Weights of a small GPT-style language model, trained from scratch on English Wikipedia: 8 heads of 32 (1 for keys and values).
Each number is 128 + 32 x the weight over the matrix's rms, rounded and kept within 0 to 255. Layers, rows and columns count from 0.

# layer 8 MLP down (transposed), 832x256, rms 0.095, rows 406-440, columns 128-191
[[126 135 127 115 111 153 127  92 128 143 106 202  67 109 144 173 122 186 137 130 107 121 141 160 146 133 121 139 135 163  62 110 116 104 172  92 149 129 104 154 151 112 141 167 187  95 130 139 183 140  61 117 149 163 141 139  86 131  61 128 142 117 153 125]
 [118 134 126  70 212  41 208 130 118 128  83 116 116  81 145 124 103 120 117 102  91 154 181 103 159 151 128 115 154 160 128 150 149  77  63 121 111 158 200 124 132 115 141 103 222 198 186 173 155 155 140 124  71 152 135 173 141  57 117 102 114 107 114  82]
 [ 92  93  60 128 149 146 120 100 128 113 144  80 172 128 102 138 146 135 189 154  87 148 157 157 137 113  82 150 101  63  98 102 134 148 170 122 131  78 124 117 107 119 133  94 203 148 129 155 122 101  97  94 100 141 150  96 109  89 153 100 158  88  66 156]
 [157 145 125 168 115 149  96  87 170 115 115 122  85 213  57 144 151 100 163 134 146 135 161 128 115 137 111 123  77 114 159 137 157 148 130 132 148 128 101 111  90 135 111  97 120 112 120 167 124 142 167 119 109 140 169 129 166 161 161 106 185 117  84 107]
 [133 105  82 148 126 115 123 151 116 169 124 114 178  69 191 165 133  99 141 118 140  56 136 110  98 139 123 137  69 109  22  96 183 111 200 188 129 186 143 108 103  88 193 117  86 124  94 119 126  80 103 116  72  89 107 180 141 185 133 179  66  57 123 146]
 [ 96 144 130 169 162  95 142  96 141 149 159 140 112 105 126 106  82 168 149 161 216 171 163 116 132 153 127  26 120 102  98 134 134 129 129 195  60 134 123 135 106 149 122 134 135 144 150 125 158 124 127 133 122 185 130 144 121 156 103 151  93 165 146 122]
 [147 107 165 168 117 156  80 129 150 141 143 160  92 192 115 132 115 121 137 171 143 115 124  98 135 139 105 237 163 143 100 173  91 118  80 122 114  79  99  81  57 131 107 119 141 118 188 164  78 162 147 141 141 183 121 132 147  91 122  72 217 116  91  87]
 [ 93 183  91  82 160  87 107 121 130 110 154 190 121 149 109 126 126 138 102 120  97 114 100 128 138 123 132 220 114 105  91 107 108  96 140 184 106 134 121  86 135 146 102 102 131 110 155 115 143 125 128 100 180 122  80 138 139 130 110 114  52 103 142 156]
 [ 83 104 133 129  86 103 118 160 144  87 110 177  87 158 157  88 167 176 159 141  91 160 154 169 116 125  98 202 164  76  24 139  74 106 136 114 166 140 158 139  74 192 119  74 159 166 119  90  94 114  58 125 108 117  65 104 101 147 161 151 150 114  95 199]
 [ 83 135 136 110 108 131 116 121 103 135  88 163 120 108 123  97 106 131 120 143 130 138 128  91 127  63 147  57 112 131  78 114 138 130 141 162  80  99 110  87 132 139 108 142 146 147  82 165 101  89 138 117 186 105 120 154  84 110  84 109 115 163 135 150]
 [152  86 172 112 117  79 135 129 145 168 139 150 143 164 195 114 157 193 173 166 138 117 115 143 131  86 114  43 116 120 138  99  86 147  92 160 134 138  86  93  80 108 147 126 124 134 138 124 158 147 112 122 122  87  98 114 211 165 144 108 148 129  88  95]
 [130 128 109  95 164  88 168 111 120 131 119  74 118 165 138 126 147 134 158 123 194 131 110 134 167 114 101  96 126 107 186  95 160 163  85 125 103 177 174 134 136 135 178 114 146 119 111 103  98 191  99 129 120 130 178  95 140  92 146 144 180 116  79 192]
 [129  99  90 127  88 105 113 127  66 161 101 131 100  99 112 138 120 113 111 114 179 161  95 116 135 116 141  42 118 112 145  99 154 123  85 164  97  91 146 143 110 148 158 113 141 130 111 110 146 171 155 111  87 101 151  84 122 134  70 153 133 152 130 137]
 [135 170  99 104 141 121 203 110 118 103 104 165 114 170 139 122 111 124 156 181 144 177 152 158 172 141  83  95 101 104 118  89  63 102 155 147 145 166 164 144 121  94 147 155 133 120 143 149 141 123 119 192  97 135 138 149 168 102 183  75  97 130 132 136]
 [123 110 118 131 135 116 114 133 132 154 142 107 140  85 207 140 122 119 115 129 112 165 113 177 141 131 129 103  86  98 159 137 130 120  95 146 129 157 129 102 145 166 108 153 103 176 118  56 137 170 205  77 107 122 145  73 108 106  64 126  55 112 122 109]
 [118 202  86 117 141 114 108 128 137 182 165 130  89 108  78 104 159 190 128 125 165 142 170 103 141  87 105 110 101  98 245 141 118 160 137 201  90 110 104  92 108  64 125 122 146 130 154 109 139 105 148 198 194 112 107 142 123 128 175 117 125 139  61 158]
 [136 121  99 124 176 105 120 157 121 175 100 166 146 111 100 143 176 113  84  96 159 161 177 130 110  78 131 108 120 101  97 165 150 119 136  61  80  72 143  78 197 151 183 135 202 147 200  48  76 106  92  86 115 132 105 133 189 125 148  60 227 179 131 153]
 [179 181 193 154 153  64  80 157 121 110 131 135 144 159 138 139 135 130  89 158 159 113 137 148 155 117  99 122 122 169 246  87 162 100  90 111 118 127 143 106 123 106 101  97 113 145  77 122 155 103 137 131  80 189  89 116 147 131 153  91  84  52 169  83]
 [ 95 108  77 169 107 142 144 109 151 128 126 160 165 118 120 187 143  83 105 137 132 158  67 156 162 138 100  21  94 118 127 134 119 122 156 116 127 161 132 100 139 160 120 143 184 145 115 143 155 153  85 124 118 150 143 144 170 153 106 164 179 118 109 132]
 [140 140 151 158 177  63 146 106 120 112 123 108 138 148 135 157 135 114  97 102  81 127 126 170 179 109 106  97  81 157  87 154 101 155 120 159 130 116 133 170  92 145 141 122 156  90 132 129 112  69 171 130 108 141 132 151  76 144 145  87  51 117 162 110]
 [139 135 106 108 187 167  77 161 135 170 150 149  95 156 145 126 134 136  64 157 153 146 105 144 125 116 164 228  97  77 126  74 148 153  91 161 135 178 120 125 109 129 145 134 148 130 123 144  92 136 158 183 100 174 114 113 149 165 106  72  73 111 152  78]
 [119 153 117 106 145 186 151 157 136 140 132 125 165 158 120  37 122 113 196 140 113 161 133 138  96 125 106 143 114 137  83 123 121 137 114 205 127 143 101  70 135 110 114 185 169  91 171  70 130 115 140 125 162  96 157  85  46 143 129  85 115 110 106 105]
 [130 160 123  85 157 106 125 198 151 146 126 112 160 125 106 147 123  90 145 106 129 114 124 140  79  92 127 139 154  95 111 155 162 118 154 142 104 166 146 126 169 142 101 139 146  86 175 152  99 101 146 148 187  85  93 120  84 146  90 122 134 155 110 111]
 [126 126 129 142 157 100 171 125  86  93  94 170 137 154 113 172  91 119 149 160 131 149 103 149  99  99 109 140 113 127 124 123 151 104 127  86  70  82 106 106 151 159 133 181 161  96  86 132 113 108 119 132 152 128 182 158  99 113 163 113 138 111 139  99]
 [132 160 149  99  99  81 177 130 125 116 107 129 121 100 152 114 135 116 117 143 144  93 128 172 126 126 151 108 154 138 193 114 133 122  70  66 102 147 129 133 146 136 103 144 145  96  75 141 163 175 156 125 144 161 155 116  92 124 167 171 107 138 177 107]
 [ 94 181 130 124  90 156  81 189  72 117 128 114 148 144 136 117 119 133  85 110 147 133 140 171 144  65 133 167 211 144 174 113 117 120 102 144 139  43 155 115  89 125  92  59  70 205 145 135 105  72  58 122 196  91 253 179 125 159 178 137 149 116 109 119]
 [158 160 128 119 167 114 129 171 110 152 133  96 160 180 142 135 105 104 106 148 117 130  41  30 131  95 170  82 109 163 241 141 149 162 106 113 125 138 151 100 131 145 127 165 129  98 138 123 154  99 158 149 137 101 139 169  80 117 151 122 140 153  60 104]
 [ 82 101 157 110 149 112 145 147 113 115 113 174 129 117 141 109 192 168  93 108 139 119 112 123  90 145 138 243 109 112  47 124 170 136 110 104  87 139 120 113 133 115 102 130  49 145 114 166 143 127 108 140 142 161 140 181 147 102 108 125  96 129 116 175]
 [ 92 138 118 108 135 118 116  82 115  56 213 110 127 110 189 132 113 135 124 129 164 132  86 105 133 118 126 113 121 110  10 159 161 100  69 141 142  98 148 111  98 101 103  89 102 119 129 111 163 161  69  95 150 147  98 139 151 167 164 137 102 139 140 199]
 [125 170 141 153 122 163 157 138 140 146 182  62 139 146 141  86  32 138 111  97 117 135  88  98 165 163 138  98 112 118 174 107 104 124 156 149 188 147 151 204 138  81 154  93 193 180 227 123 101 137 190 170 168 118 108 118 136 142 118 175  54 110 119  89]
 [130 179 124  96 123 146 104 122 150 150  96 114 115 117  65 213 115 111 149 111 106 130 169 143 127 131  83  95  79 156  41 138 142 137 148 108  78 121 164 135 151 148  79 116 128 119 124 120 161  46 111 124 130 102 153 139 143 135 134 147 168  83 117 120]
 [124  91 143 141 109  94 108 132  78 102 117 118 158 150 157 115 102 140 144 120 226  74  75 132 131  90 167  75  93 104 211 198 131 135 134 136 170 117 146 118  81 172  98 112 117 121 161 158 114 126 148 193 161  84 114 201 118  93 115 105  59  79 148 161]
 [120 125 125  96  97 176 186 123 110 164 156 109 222 188 137 112 129  92 176 150 143 146 100 114  87 135 125 149 152 100  81 138 154 168  54 120 119 102  80 121 135  85 117  82 158 125 100  81 146 154 111  78 177  90 108 117 106 147  87 133 102  98 140 106]
 [103 132 126 119 148 149 156 115 133 121 128 102 136 117  81 113  69 136 123 116 157 118 172 119 101  90 124 124 155 127 188 167 174 144  99 109  89  93  82 128  93 171  81 152 149  94 128 159 119 133 152 151 180 137 149 155 132  69 205  84 146 124  64 121]
 [108 107 132 147  91  77  78 155  82 130 130  78 110 106 146 148  91 163  99 159 103 167 183 125 197 144  91 102 192 140 152  99  53 136 147 162 120 202 123 109 156 168 132 104 150 137 129 188  80 119 114 126  90  61 151  91 126 130 119 164  96  99 122 159]]
# layer 8 MLP gate, 832x256, rms 0.0987, rows 407-441, columns 128-191
[[122  76 118 100  91 139 165 154 143 155 131 103 113 104  75 162  68 138 119 120 158 135 113 175 170 141 110 153  86  95 180 167 102  34 150 141 174 200 153 101 119 205 137 182 135 177 160 140  59 114 113  86 139 103 146  83  78 162 118 146 191 159 165 123]
 [151 186 184 140 168  82 128  91 145 105 126 132 177 124 135 129 109 129 168  43  78 118 155 141 116 125 137 176 162 107 117 169 214 152 123  77 121 117 137 143 153 164  98  91 151 104 131 109 122 175 143 165 109  73 139 116 156 141 183  92 156 147 118 127]
 [119  98 136 118 170 132 147 107  96 118 141 117 171 156 183  89 143 138  56 115 141 145 122 164 151 105 127 121  64 159 168 165 192 206  65  84 139 175 119 129 119 114 165 142  96 128 202 154 143 126 135 160 135 117 128 151 103  88 148 148 159 108 148 160]
 [135 170 145 110 131  80 116 170  93 106  79 179 146 176 148  97 196 160 115 146 133 128 126 111 121 135 142 104  93 105 180  72 132 122 137  91 109  91 117  94 134 161 176 138 127 152  99 178 104 129 185  82 196 165 119 143  96 107  39  79  63 210 105 133]
 [130 196 145 157 109 169 134 148 135 149 155 159 188 167  85 171 111 115 169  99 125 129 147  95  88 150 152 167 145 131 174 148 154 137 130 178 135 110  89 113 142  87 101 140 124  78 149 124 128 190 138  65 115 144 110 157 136  97 168 108 146 154 158 133]
 [179 161 125 102 134  70 141 134 118 150 108 122 148 115 103 171 139 185 108 142 115 147 105 140 132 136  55 153 113 103 198 131 127  60  93 132 140  75 100 129 104 189 138 125 103 132 127 135 150 152  97 134 133 119 113 140 154 191 147 113 128 106  96 158]
 [106 129 162 158 148 145 114  75 115 153 122 140 154 117  85 116 143 184 135  97 210  89 133 145 103 140 154  72 176 117 108  79 153 138 129 104 160 126 130 124 134 121 156 178 101  99 113 126 180 141 112 105 129 136  95 133 107 141 118 175  78 130 123 132]
 [146 193  76 128 188 191 149 139 164  72 105  84 113 147 131 130 112 169  66 118  90 103 123  92 131 104 110 174 142 100  68 135 170 139 126  96 124 178 114 198 104 132 130 107 125 145 100 108 134  80 105 119  93 202 175 169 158 132 103  99 144 149 138  81]
 [149  89 116  69 149 128 165 118 134 114 142  62 103 125 140 160 124  98 127 152 110 144  82 158 126  93 186 126  73  55 121 128 122  99 113 105 163 209 170 151 161 177 120 107 100 123  86 122 142 185 157  79 147  79 215 110 191 124 138 185 130 140 102 128]
 [125 136  80 141 119  89 133 140 192 144 123 147  85 132 168  90 162 111 159 156 175 130 126  84 131 144  66 165 141  96 120 188 118 139 116 130  67 142 161 144 131 191 129 134 112 120  56 170 126  83 137  96 126 164 130 144  79 133 200  92 125 170 119 114]
 [ 95 145 136 167 165 102 138 141  77  69 116 104 151 200 139 167 138 133 199 183 153  60 113 106 183 157  70 117  74 116 112 113 188 163 124 128 119 128 134 167 151 147 117 114  96 136 125 153 108 145 123 219 107 151 100 171  70  40 102  98 109 110 122 114]
 [155  71  60 181 102 146 149 120 160 142 109 147 118 113  53 113 112 145 145 101 100 130 149 152 211 166 175 188 122 110 200 128 134 143  94 128 123 110  88 134 186 137 101 101 102 180 121  93 113 121  69 160  79 115 200 173 101 119 135 189 129 184  94 154]
 [118 153 106  97 140 199 143  83 112 146 110 160 123 174 177 100 152 116 138 127 135 163  90 141 129 107  95 134 179 160 143 143  98 136 139 113 161 157 141 149 147  91 128 102 195  95 120  98  75 159 147 130 130 143 192 134 167 153 189  28 158 116  94  99]
 [131 107 112 116 151 159 148 141 146 101 115 118 108  60 136 151 125  76  92 110 158 143 111 134 114 142 132 123 110 103 102 130 118 171 124 110 113 121 115  87 160 125 103 111 127 184 160 142 100 136 138 141 105 115 148 140 142 143 146 136  87 152 127 169]
 [100 110 115 122 135  86  85 138 180 102 173 139  74 127 196  33  83 104 112 118 128 112 143  82 185 165 142  45 167  63 160 158 109 145 123 135 126 125 140  91  97 166 126 149 177 152  76 152 108 105 162 141 104  81  93 123 120 101 171  76  47 173 155  92]
 [101 168 134 154 143 159 110 113 197 108 131  95 127 153 102 130 148 136 114 144 136 159 106 157 182 152 136 123  60  72 147 125 144 131 113 139 142 106 149 114 127 129 116 144 132 149 150 138  85 155 142 140 100 172 141 171  87 155 129 158  99 113 163 102]
 [123 219 130 153 182 157 105 147  61 111 116 114 107 101 163 134 166 119 144 130 107  93 124 154  62 115 144  82 145 166 134 135 184 162 140 134 154 135 109 140 162 168 131 151 112 146 130 127 117 164 190 150  47 148 146 132 132 129 116 118 110 163  72 255]
 [ 77 165 190 174 120  78 114 155  88  93 141 151  53 158 152 104 151 136 117 162 120 121 134 112 188 128 144  83  98  75 148 116 150 159 157 112 123 144 112 147 109  96 102  99 107 152 123 132  97  79 162  82 125 140 164 108 136  57  88 140 141 125 125  97]
 [102  82 104 201 141 124 132 136 166 159 156  63 111 108 190 125 133  65 145 126 121  62 166 138 151  92 144 105 124 144 157 154 114  80 141 121  94  75 101 141 174 154  77 152  89 194  34 103  88 157 148  85 163 153 109 115 164 115 207 131  76 149 157 101]
 [170 102 128 127 170  57 154 140 135 117 149  72 167 137 122  92  86 110 133  90 102 118 138 131 170 202 103 187 190 190 119 121 172 131 152  98  97 176 104 171 126 169 118 195 156  93  91 180  73 131  93 121 160 155  95 174 111 193 120 128 155 103 135 170]
 [140 125 109  54 110  74 144 141  84  97  87 145 107 218  54  94  90 126 146 131 125 139 159 123 127  77 159 112 134 113  67 143 145 170 113 110 147 131 109  95 119  94 142  93 159 134 114 111  96 132 133  93 159 107 159 166 124 157 152 135 116  74  82 151]
 [118 143 118 129 160 104 131 101  87 103 158 138 109 167 113 103 134 135 134 151 139 139 173  80 115 123 174 138 129  83 181 153 171 140 146 100 144  98 143 114 130 178 127 114 168 101  95 131  95 122 158 123 144 173 106 135 122 109 133 195 156  90 133  99]
 [128 146 160 120 114 149 130  93 170 163  93 176  68  34 118  87 144 164 192 141 114 139 102 154 179 104 123 155 119 120 126 113 167 114 124 166 173 125  99 113 115  96 129 163 102 128  92 112 102 109  78 145  91 116 152 101  98 126 138 162 111 111 158  75]
 [104  86 129 133 136 115 162 120 165 185 161 115 119 143 157  83 134 130 156 161 165 161  82 133 146 191 111 148 114 115 124 161 150 172 159 189  72 162 162 109 144 112 134 169 143 172 138  89 118 122 135 155  85 137 114 117 108 103 135 118 110 179 172 144]
 [107  84 147 127 108 132 134 110 176  98 130 158 102 128  89 129 124 192 100  97 121 123  89 100 203 157 151 123 138 112 147  69 150 118 126 128 162 178 126 113 119 105 108 109 178  91 150 136 212 115 123 116 133  29 106 119 170 137  68 208 162 107 135 151]
 [163 111 151  81  60  73 165 137 174 150 135 100 101 196  88 128 161 119 128 122 178 131  66  96 148 117 133 101 189 112 135 137  89 155  88 142 120 135 155 113 118 129  98 126  89 102 166 213 113 136 174 125 104 167 115 105  99 117  40 152 173 102 157  58]
 [ 94  98 133 150 137 162 162 103  99 149  62  90 135 119 127 116 126  95 126  95  96 111 102 134 103 100 127 100  71 121 144 101 177 142 194  85 118  71 137  59 150 103 123 118 159 115  85  84 125 180 135 108 127 149  78  59 159 114 110 167 137 123 140  71]
 [147  97 103 118 156  71 168 133 110 223 108 138 104 133 102 114 109 112 151 103 160 170 117 117 118 129 130 137 127 117 187 107 148 121 167 117 123 154  98 132 127 132 187 151  64 115 106 119 176  85 110 154  63 126 164 144 104 113 117 110 113 149 142 147]
 [108  40  77 120 116 142 172 141 116 155 128 149  90 184 141 104 115 148 126  85 159 163 142  71 115 138  91 167 137 184 147 167  87 111  86 124 108 150  70 130 121 179  83 181 102 104 118 143 206 178 116 143 214  79 161 103  89  70 154 195 126  98 105 146]
 [112 101 158  75  99  68 123 146  66 110 136 105  93 135  97 154 120 112 167 124 123 166 101 147 107  67 172 151 186 123 200 146 174  93 141 151  98 142 151  98 145  83 155 123 127  99 142 132 130  99  82 174 155 159 141  87  50 125 195 126 110  61  94 124]
 [100 155 106 126 219 131 133  85 158 120 103  92 165  55 132 129  89 126 125 138  79 144 185 122 100 147 126 140 175  85  98 121 113  82  89 116 154 142  92 181 143 124 147  58 128  80  79  94 152 133 113 100  95  99 153  88 179  91 101 134 152 154 143 147]
 [122 116 120 157  90 137 163 161 117 132 181 166  94  89 152 142 205 100  91 138 151 149 100 105 135 108 134 107 147 103 147 175 134 192 135 100 128 154 113 134  58 146 178 115 136  92 132  99 114 107 124 126 178  85  71 169 164  90 123 121 104  76 169 178]
 [166 154  92 151  94 134 173 155 119 134 114  91 169 138  75 161 121 139 192 109 140 132 133  98 159 155 125  78 138 117 106 104 122 150 183 145  97 120 164 130 145 115 142 176 105 149 162 178 163 147 153 161 143  71  91 169 158 143  99 104 157 118 148 138]
 [140  95 135 177 144 184 125 121 108 125 115 108 135 116 112 137 136  86 138  74 123  93 129 111  90 178 163 106 126 147 187 181 169 174 127  65 132 111 102 116  91 127 155 159 149 181  71 127  87 156 111 151 137 132 150 112 129 150 187 137 117  94 202 215]
 [121 140 143 122 159  61 169 115  90 157 155 127 133 164  76 139 123 139 180 142 184  81 139 141  75 166 132 116 149 137 117 211 182 147 153 139 129  90 120 176 164 112 176 132  85  68  95  52 136 176 117 121  74 136  90  86 135  95 162 152 118 164 142 123]]
# layer 8 MLP up, 832x256, rms 0.0993, rows 407-441, columns 128-191
[[ 85 131 104 108 206  66 109 150  81 150 154 108  91 109 126 109 109 123  97 102  80 146 152 141 111  81 100 103 131 144 144 177 192 178 157 121 104 121  85 140 125  86  98 109 112 150 125 153 159  99 156 107 135 116  93 199 120  91  79  82 128  96 102 141]
 [ 94 135 119 125 122  69 134 132 124 154 107  87 141 139 130 135 138 143 131 137 155 141 102 118  91 145 154 177 161 151  74 118 162 121 132  83 128  65 100 154 121 113 133 125 152 205 105 133  93 150 165 166 140 114 137 145 113 128 117 102  95  83 128 152]
 [109 112 158 149 104 123 129 164  97 144 147 133  98 149 150 147 114  72 107 166 144 115 144  99  80 143  93 156 141 121 119 125 147  78 116 128 101 134 111 131 111 153 133 133 161  88 143 127 156 112  75  93  92 133 179 104  77 116  63 147 177 180  89 137]
 [ 82  67 121 104  82 154 107 132 131  68 156 124  92  97 144 177 128  97  81 146  94 197 101 126  70 142 147 107 134 179 163 149 101 104  88  97 128 123 139 138  95  54 116 125 117 166 131  75  70 179  75 128  43  99 129 185  53 120 153 129 130  93 168 112]
 [105  94 148 155 204 190 145 125 173 147 181 141  71  98  93  80 138 125 106 137 113  97 107 149 143 121 132 101  81 123 109 128 118 118 109 181 127 100 187 108 126 136 168 174  97 225 181 133 137 127 133  98  66 144 118 141  96 141  81 132 109 132 131 143]
 [ 53 127 136 124 134 103  76  70 131 192 141 124 153 130  95  72 111 161 147 100 147  76 102 168 159 127 164 189 141 162 121 131 113 160 177 100 146 135 182 109 126 176 145 119 122 134 105  83  82 100 182 208 176 108 120  87 126  92 101 148 124  39 131 113]
 [159 132 167  51 158 168 150  98  83 142 121 122 156 136 117 152 179  86 103 146 165 125 145 106 129 108 146 171 127 128 145 123 176 124 101 164 155 151 146 149 157 103 149 174 131 153 109 150 196 155 127 131  72 123 145 150 113 121 147 135 148 164 153 158]
 [181  99 166 113 136 128  86 103 123 155 125 161 118 181 159 103 181 153 106 132 146 116 104 161 114 153  82 110 121  80 125 124  91 153 144 159  91 119  77 130 125 123 115 122 143 147 111 126  64  74 136  99 122 137  86  94 140  80 145 136 136  87 112 165]
 [ 94 163 146 124 137 101 184 100  84 109 161  93 134 104 120 143 146 142 140 139 134 154 117  95 135 121 144 114 138 103 115 188 111 166  98 190  18 143 123 107 116 155 134 102 102  97 136 144  77 133 107 151  86  94 151 113 149  86  73 148 134  77 152 142]
 [146 101 170  81 124 180 144 118 111 143 119 106  98 155 174  74 118 168 126  88 134 104 115  29 124 109 138 158 144  64 149 156 153 152 139 154 137 113  73 163 120 179 123 129 100 205 162  92 132 200  87 153 200 148 138 153 105 121  96 142 188 104 137 165]
 [ 77 126 132 112 158  96 111 116 107 190 144 133  87  95 161 174 107 136 156  89 110 146 147 131 112 152 164 197 100 125 130 190 103 158 139 127 129 128 107 137  71 148 142 159 172 123 159 109 123 101 126 169 167  86 151  99  78 109  97 146 172 114 162 126]
 [104  52  89 215 133 134 125 135 113  86 128  78 115 122 112 158 148  93 161 112 167 107 111  91 131  94 135  99 154 141  72  91 173 121 167 153  95  77 120 189 116 132 116 104 101 137 129  92 131  90 149 155  77 125 160 168 158  70  61 148 168  85 127 229]
 [ 87 116 132 123  89  96  95 156  92 202  83 143  76 115 139 112 135  73 117 131  93  98 148 144 127 115 118 155  82 150 136 133 121 105 162  94  51 100 127 112 155 153  97 137 114 130 116 121 104 116 136 149 114 129 214 145 163 142 129  79 103 174  89 104]
 [128 165 180 141 138  80 104  34 102 122  90 143 138 100 143  77 138 140  99  92 165  95 109 115 165 112  99 104 136  98 152 118 134 182 151 132 130 130  90  93 110  83 141 100 140 127 114 135 145 134 146 126 118 106 129 118 166 154 127  97 181 102 131  94]
 [195 168 119 131 117 122 184  23 103 125 102 124 156 182 165 111 102 143 115 132 133 113 106  99 165  90 142 149 125  96 140 104  92 136 118 143 161 115 146 121  80  96 140 166  58 129 160 154  58  94  99 141 139 121 184 142  16 189 147 177 135 125  68 114]
 [113  77 182  80 122  90  85 143  86 136 158  90 127 102  49 136  80 180 110 143 136 150 106 124  85 118 139 139 125 173  88 109 159 103 161 156 184 119 156 152 195  74 119 128 130  89  87 112 185 129 121 160 131 134 158 168 159 120 134 178 138  98 125 117]
 [120  84 167 114 125 113 116 180 114  91 161 148 187 125 128 134 194 130 134 156 152 141 147 126 140  86 120 103 138 156  56 161 163 112 137  84  92  98 139 145 133 120 155  96  83 194 122  97 143 138 110  95 130 187 108 124 184 136 148 102 158 124  74 131]
 [107 131 226 126 147 157  79 176 146 118 136 177  67 160 168 103 133 111 113 131 109 114 163  96 104 172 140  60 150  92  72  81 129 176 205 115  68 107 163  82 151 123  89 116 124 121 125 144  87 141 181 131  98 148  94 156  93 108 113 148 141 115 109  43]
 [ 76 159 178 124 143 154 181  94 161 139  92 123 135 155 173 162 121  41  96 130 130 116 148 109 156 112 186  69 113 112 145 106 120 117 136 131 126 120 103 108  95 167 124 169 118 153 112 112  80 102 133 183 105 124 145 126 151 152 109  98  80  92 139 126]
 [154 171 147 152 151 137 144 137  96 177 111 122  85 158 129  91 127 177  50 195 143 136 132  92 103  87 124 109  72  97 116 129 112 120  68 153 121 161 183  93 135 144 176 105 104  99  75 163 151 118 172 108  77 148  61 183 170 103 125 109 165 123 168  91]
 [116 134 151 142 113  59 136 160 107 111 115 125 181 140 138 138 132 148 161  79 147 117 125 100 152 143 173 147 131 152 145 162 132  97  95 151 105 114 205 134 165 160 158 139 135 153 137 188  93 126 141 158 184 123 139 118 102 122 132 154 132 135  96  97]
 [151 121 107 109  84 126 177 163 144 151 131 104  97 149 154 143 109  98 109 113 163 128  95 100 159 144 136 102 120  69 142 153 142  98 110  85 132 131 158 148 125  79 150 162 141 162 165  60 114 123 117 170 147  98 149 102 146 109 160 140 119  90 117 123]
 [160 205 196 128  80 185 182 161 127 130  72 163  69  79 146 144  76  83 125  92 114 122 156 127 162 110  73 117 145 116 124 206 116 154 103 182 130 147 143 144 137 193 110  89 173  96 139 102 161 147 182 119 108 123  91  83 104 141 106 112 147 150 130 135]
 [145 184 127 127 114  83  94 126 128 145 141 130 107 145 122 122 133 102 120 130 144 113 110 140 173 109 140 155 107 173 156 136 120 161 122 131  89 128  87  99 108 175 144 122 118 121 110 180 120 110 153 137 118 184 143 131 137 199 127 165 127 132 133  95]
 [139 138 139 142 117 154 166  47 134  86 150 129  76 187 119 129 119 125 146 134  67 149 146 147 127 171 173 119 145  98  96 105 162 160 139 137 114 123 203 163 178  80  85 108 125  90 103 114 138 118 127 112  96 182 115 111 141 108 156  89 180  79 198 145]
 [137 121 124 105 176  92  88 151 147 135 108 153 111 171 154 107  85 218 168 118 163 113 114 132 140 130 156 106 129 119 138 117 145 134  61  63  88 125 124 130 161 114 111 169 103 141 148 169 146 136 138 143  99 145 118 116 127 183 126 112 117 166  88 151]
 [142 147  79 147 131 118 108 156 142 178 141  51 160 169 142 110 174 147 122 177 183 132 161 141  86 108 197 145 156  94 139 130 130 149  78 138 152 110 147 151 125  99 107 127  40 194 171 109 127 108 131 168 156 113 142 150 195 167 124  87 101 162 132 110]
 [117 135 109 158 134  91 118 119 142 212  81 115 135 150  74 137 182 155 152 176 123 184 142 113 119 100 133 101 159  38 150 109 138 119 135 138  97 168 136 182 187 125 154 201 150 154 125 140 109  73 153 128  77  83 132 148  96 126 126 124 128 142 129 122]
 [118 108 126 121 121 101  59 195 108 127 181 121 140 132 137  98 145 155 126  84 133 133 112 109 104 147 125 136 135 119 112 211 119 111 109 149  76 129 123 140 106 158 118 139 188 114 180 117 205 112 124  78 160 108 164 141 183 111 144 105 129 150  88 195]
 [105 135  97 122 140 130 116 160 130 126  83 117 135 123  93 143 152 127 123 134 119 114 134 159 121 129  91 107 123 131 138 162 105 137 158  84  98  57 157 111 154 153 134 134  73  84 107 137 136 128  96 122  93 148 184 114 114 141 179 127 103 166 180 112]
 [109  88 144 156  59 188  76  87 116  73 140 170 152 156  92 100 166 163 157 168 141 124  71 141 137 169  82 130 127 136 162 116 112 162  88 142 155  64 140 103 137  69 115 145 218  88 191 125  97 142 153  84 105 164 100 172 162 140 136  56 118  45 109 164]
 [124 150 191  68 118 150 153 191 118 107 123 110  94 175 176 187  86  86 147  80 146 152 136 115 132 149  89 149  94 115  77 130 163 138  78 122  88  99 132 123 136 188 131 167 107 127 170  68 159 138 135 119 139  67 143 135 131 109 140 148 158 159 110  85]
 [121 184 107 192 102 112  87 161 119 163  84 145 116  67 165 153 123 162  76 121 103  89 158 131  90 123 128 129 160  88  24 110  96 107 185 127 169 119 106 127  84 137  66 115 143 158 128 145  93  97 148 117 119  98 139 102  61 166 145 159 185 178 122  95]
 [135 119 168 139 116 139 219 107 150 100 133 164 145 135 126 176 141 125 121 161  73 139 133 194  90  79  95 132  67  68 117 168 114 155 180 186 109 183 103 129 190 108 152 137  85 162 106 149 124 148 124 104 144 109 141 117 142 103 106 129 115 160 114 172]
 [103 129 154 130 150 101 121 146 147 112 101 106 133 138 187 131 128 123 185 120  52 136 115  93 178 110 128 139 188 109 125 168  70  92 107 146  82 128 179 181 177 118  98 169 112 155  96 147 135 120 170 158  93  87 162 152 126 227 128 188 156 141  96  66]]